config.toml
intermediate_size = 1024
vocab_size = 1024
qk_norm = false
tie_word_embeddings = true
init_std_qkv = 0.0317
init_std_o = 0.00579
beta1 = 0.95
beta2 = 0.98
schedule = "cos"
batch_tokens = [32768, 65536, 98304]
max_seq_len = 256
Each number is 128 + 32 x the weight over its row's rms, rounded and kept within 0 to 255. Layers, rows and columns count from 0. Numbers have three digits each. The size before them is the row's rms in percent of the matrix's.

# layer 11 attention query, 256x256, rms 0.0504, rows 22-64, columns 0-63
098:118184101132094084104093132121164120092121159095167205150158148143119103122094090187140188170129116135085203131143097151116102123143101108153182156123142103128127098181197090159098161112187090
084:161120070094161161060181130089122120158130139093168144111133112146145151076141081154104133109110149095066145103126118144154124137135166133172135104129139116090097114124124195160099184068187152
107:159101130116159112141165082109126130169112136128095068103125122101132141156209123162110111140124103136126102118111161102142142153104138126069071114134092170115169187089102122118148169134042109
083:112140117104103092114191110104155117089113192135085128123143151110134109118090092196082116113090112170104132110134153182133138148158143141113156167146141073173131070130140140155114202082146104
097:055144148126096135123104120102057120084023154150152107124145143114123147104132109124136112103059148134124103107134134140144147133157146127106091155132095145127101082156133120106114123080109096
097:094115155063121154102138164174145092169149169151082200125130170172142094155106154177105147151183090159098154165059077111105090142126087107054148146053107123168078076146124164134118146130093159
093:152128145126153147153142112093138178140147155101105194100186177149122127114126128141112069193182142142130123079093111122181111181061130095111190182071130105092104105120124119106163122066111118
097:128139118179076079094083106180119109151090170161173098144088145139128150097138024093119109104102131135138064134092130216137129118144153120098178157142173134094099098144138200082100196080152064
092:116134181143177163145112114174086165105125098092141177198128158163121132156141147049153085095154177126129110160146124130131130126164130122157120141126108190117149087117087090122084081113102101
089:144128107181150133144095113095084131137105124166107112110192130167183087177195157118138144152085171147115142155129120114107089164143145132071101105023138103105120095147181114143114174131177113
091:119169101139094117169131112135174146189103175122156107108116140154138140176136188103084174138140115107160162124129099113104126180076124070101104121112139106141178205111137165117154121123108149
087:140130148161127126133171069084096107070136159086160117104111173120087199133161147130131152084125117153172101092132137153143163154132180103121148064138097146122124130127113165096150080127158106
102:103146096152086199174126148153099111128141102156118147131157104158075134136058095137129143109178132157082133156152121125097048148140101160138116113064130158125134141119099138162122058072128153
099:126143103103131154115134183159189062190145056104071139145147078163130136177141125155162152179114051151122194160147151145122221116168099165128139137085156128074115128143108125148124175147088130
100:158085092137166166166123151118108150124177142139116126149105146104128119085139237116133116135143129142123148136126130117146132116116115151131133155156135170138086086122133146162077126124070143
097:168130080124074192158173101118145102167141198147101166121119149173147155171134077109132063104119090123144159151145090115128140144196144148105095159127141110113081122144133192070116125145136105
092:113156111132154147097160158124132157130144171098179098147119132072079174134099184101146105143181122084089119236124138137112114121120094106080060149117138144141152108154124113114076133146123163
096:158138102111124081204126152103162169109198146112039139128113107097160142179115120118161134130116119135145143128128157139078145102107173109122075090136133106156131159099144140157113118161141095
086:121103130155117152127058153116107106135055196178096098133125116148133094147119108130121077138058173147142088070098120111142125139206132147094150133155177124189146145100132180212111140114146084
101:189091174128101157146095129103106125115147163179097119111076116136137140151161077127143176112118108089138109028076100171146113128123149191123103168143082137086153149101141134100097129152135110
103:131077058174125151103098173128118124238133140107106106073171107114149130138171087151114189089145125148141095133112102154055154135135136134112152199162142140108120122137131153127163131146132133
098:107166167124130103177132082162098166076133135113177202109109135120110110121141162129091103085165165077125114120148163123090121169083159152150144136159080141154150124143114142081165079125148118
099:176126178111102099093139177053153170126137087149167151106133121125121086123120088135122194133096110131139210149064095173091135125125155106167130098120134116043136108106120121137104136080144103
099:090145108185153123102120149120110145131120120119132021164045171092144152091117085137125076117051107110149067088137117106112147095126108132102153122115129110100129169143112096177130124123132177
096:148095084146168196058142112135103139068167131163111114186176101132153072086147166073148149103117136150098123133103138054098108090135082109107126137151156103096099134139160146156099130124146129
099:205123147075116125087144060055101140104079142084196162119103117173132103194187173115106171118113109142160122094104100141169127104135145118114135141083095148161152109164137113112102179144162047
092:104085139049164164068129174119059176166094111160107107178079068149137192087164159081163124199095152136133126157120101084093111114107060169161110134169117102099168123121120155113083107157112126
096:111149146110051148134108148123148122132143099101082149114155079156143108115125137112158096123153097120140138108115169180160174143135173124062163113163128177178181161138137100127188184130054090
095:149089110231115124116143138137124092140127066113163155119173109099176137125104140205168129183210078102169165136099158086107122100139162107098098129178126108145117141132161147106103098134149158
100:095169142117182118131113134138122112185145072152146109141092078134168102126129139073164129110150150109111159126092181051138185111127113122132132103158145059118124151079177139174135065131108135
095:146068112154100127214150129077092103084102086069200131170085155106181177135136086111171084172179120134155117142174167126177101094121165113061058168117117141101120112114129085145105128152101123
105:118125081134142141144149142104132038082089204146052154150074131115155131173206158174143143117082155121200092064129101190117132168099113155115097123168113108102160125143146127150159126103134154
089:111108090144137139132141143197155116130141077207134132077148141074078127172102072135089149074166115158146139121142168152142145135122165114084143129142146210125095117147118104122118167112100133
096:081077128082132108107140102138099158017116098109156113119057096140100122116142093096099142132134174090098089131157099119143165150143129151127083078119127069173119132066091147193080100122129124
097:084128104155093181070125154139023124154053111127205169149162063106159123146144153074105100116124118124165128099143147168114153113102118161139155134134142031135132095158113141067132107136095155
091:153089125171087129119131107147126112156150114146088161097142121121127102144064137139159151216148143145119154139051097121131088171172110127134163110099155117122143133165102154134108144092083153
094:147167072150107111111143162191154154123097097120171205120086135170080114107106105085049138123122151115088173160142133192146112195188103146170148156144153130089111103127111073132135080051109112
094:130093132127139095135127117156144137163165140121137197135066133117091109138171152148146137158140181177142170151117164135147056094098065203145112132101142146067158126140172103087079146160163105
095:052131157147160144108126110056108093136106134077180113116172159123085060108148062128127144189149182166107116108184108143158112169101124119149121136054099070146168109093095176113119137098111147
103:124118157155075158131109095149143134077082162145116114092076114166126156136148133146157167120152202130141091157141106128084103103176128154144093129192104110110132143105133191074139063091152126
095:122136126067096190131107174147073097158144134188103189111125142132180099108044125117088158135182138172081118137076054143135123106159116111130217144103069150125109151176142160121144095087134100
088:119186096120126193151144120164143149149156110162145106092164105077071101192104202112187154095108112087144175187078120172118143101124113103157118097157086157089039109179109115149102128095108122
100:134140160077181121072114129086139128173134100146117111139121117142186138138116063144160087057107084128099096100146112107161126123209154135151099073143006109086123063112103154117098125142108103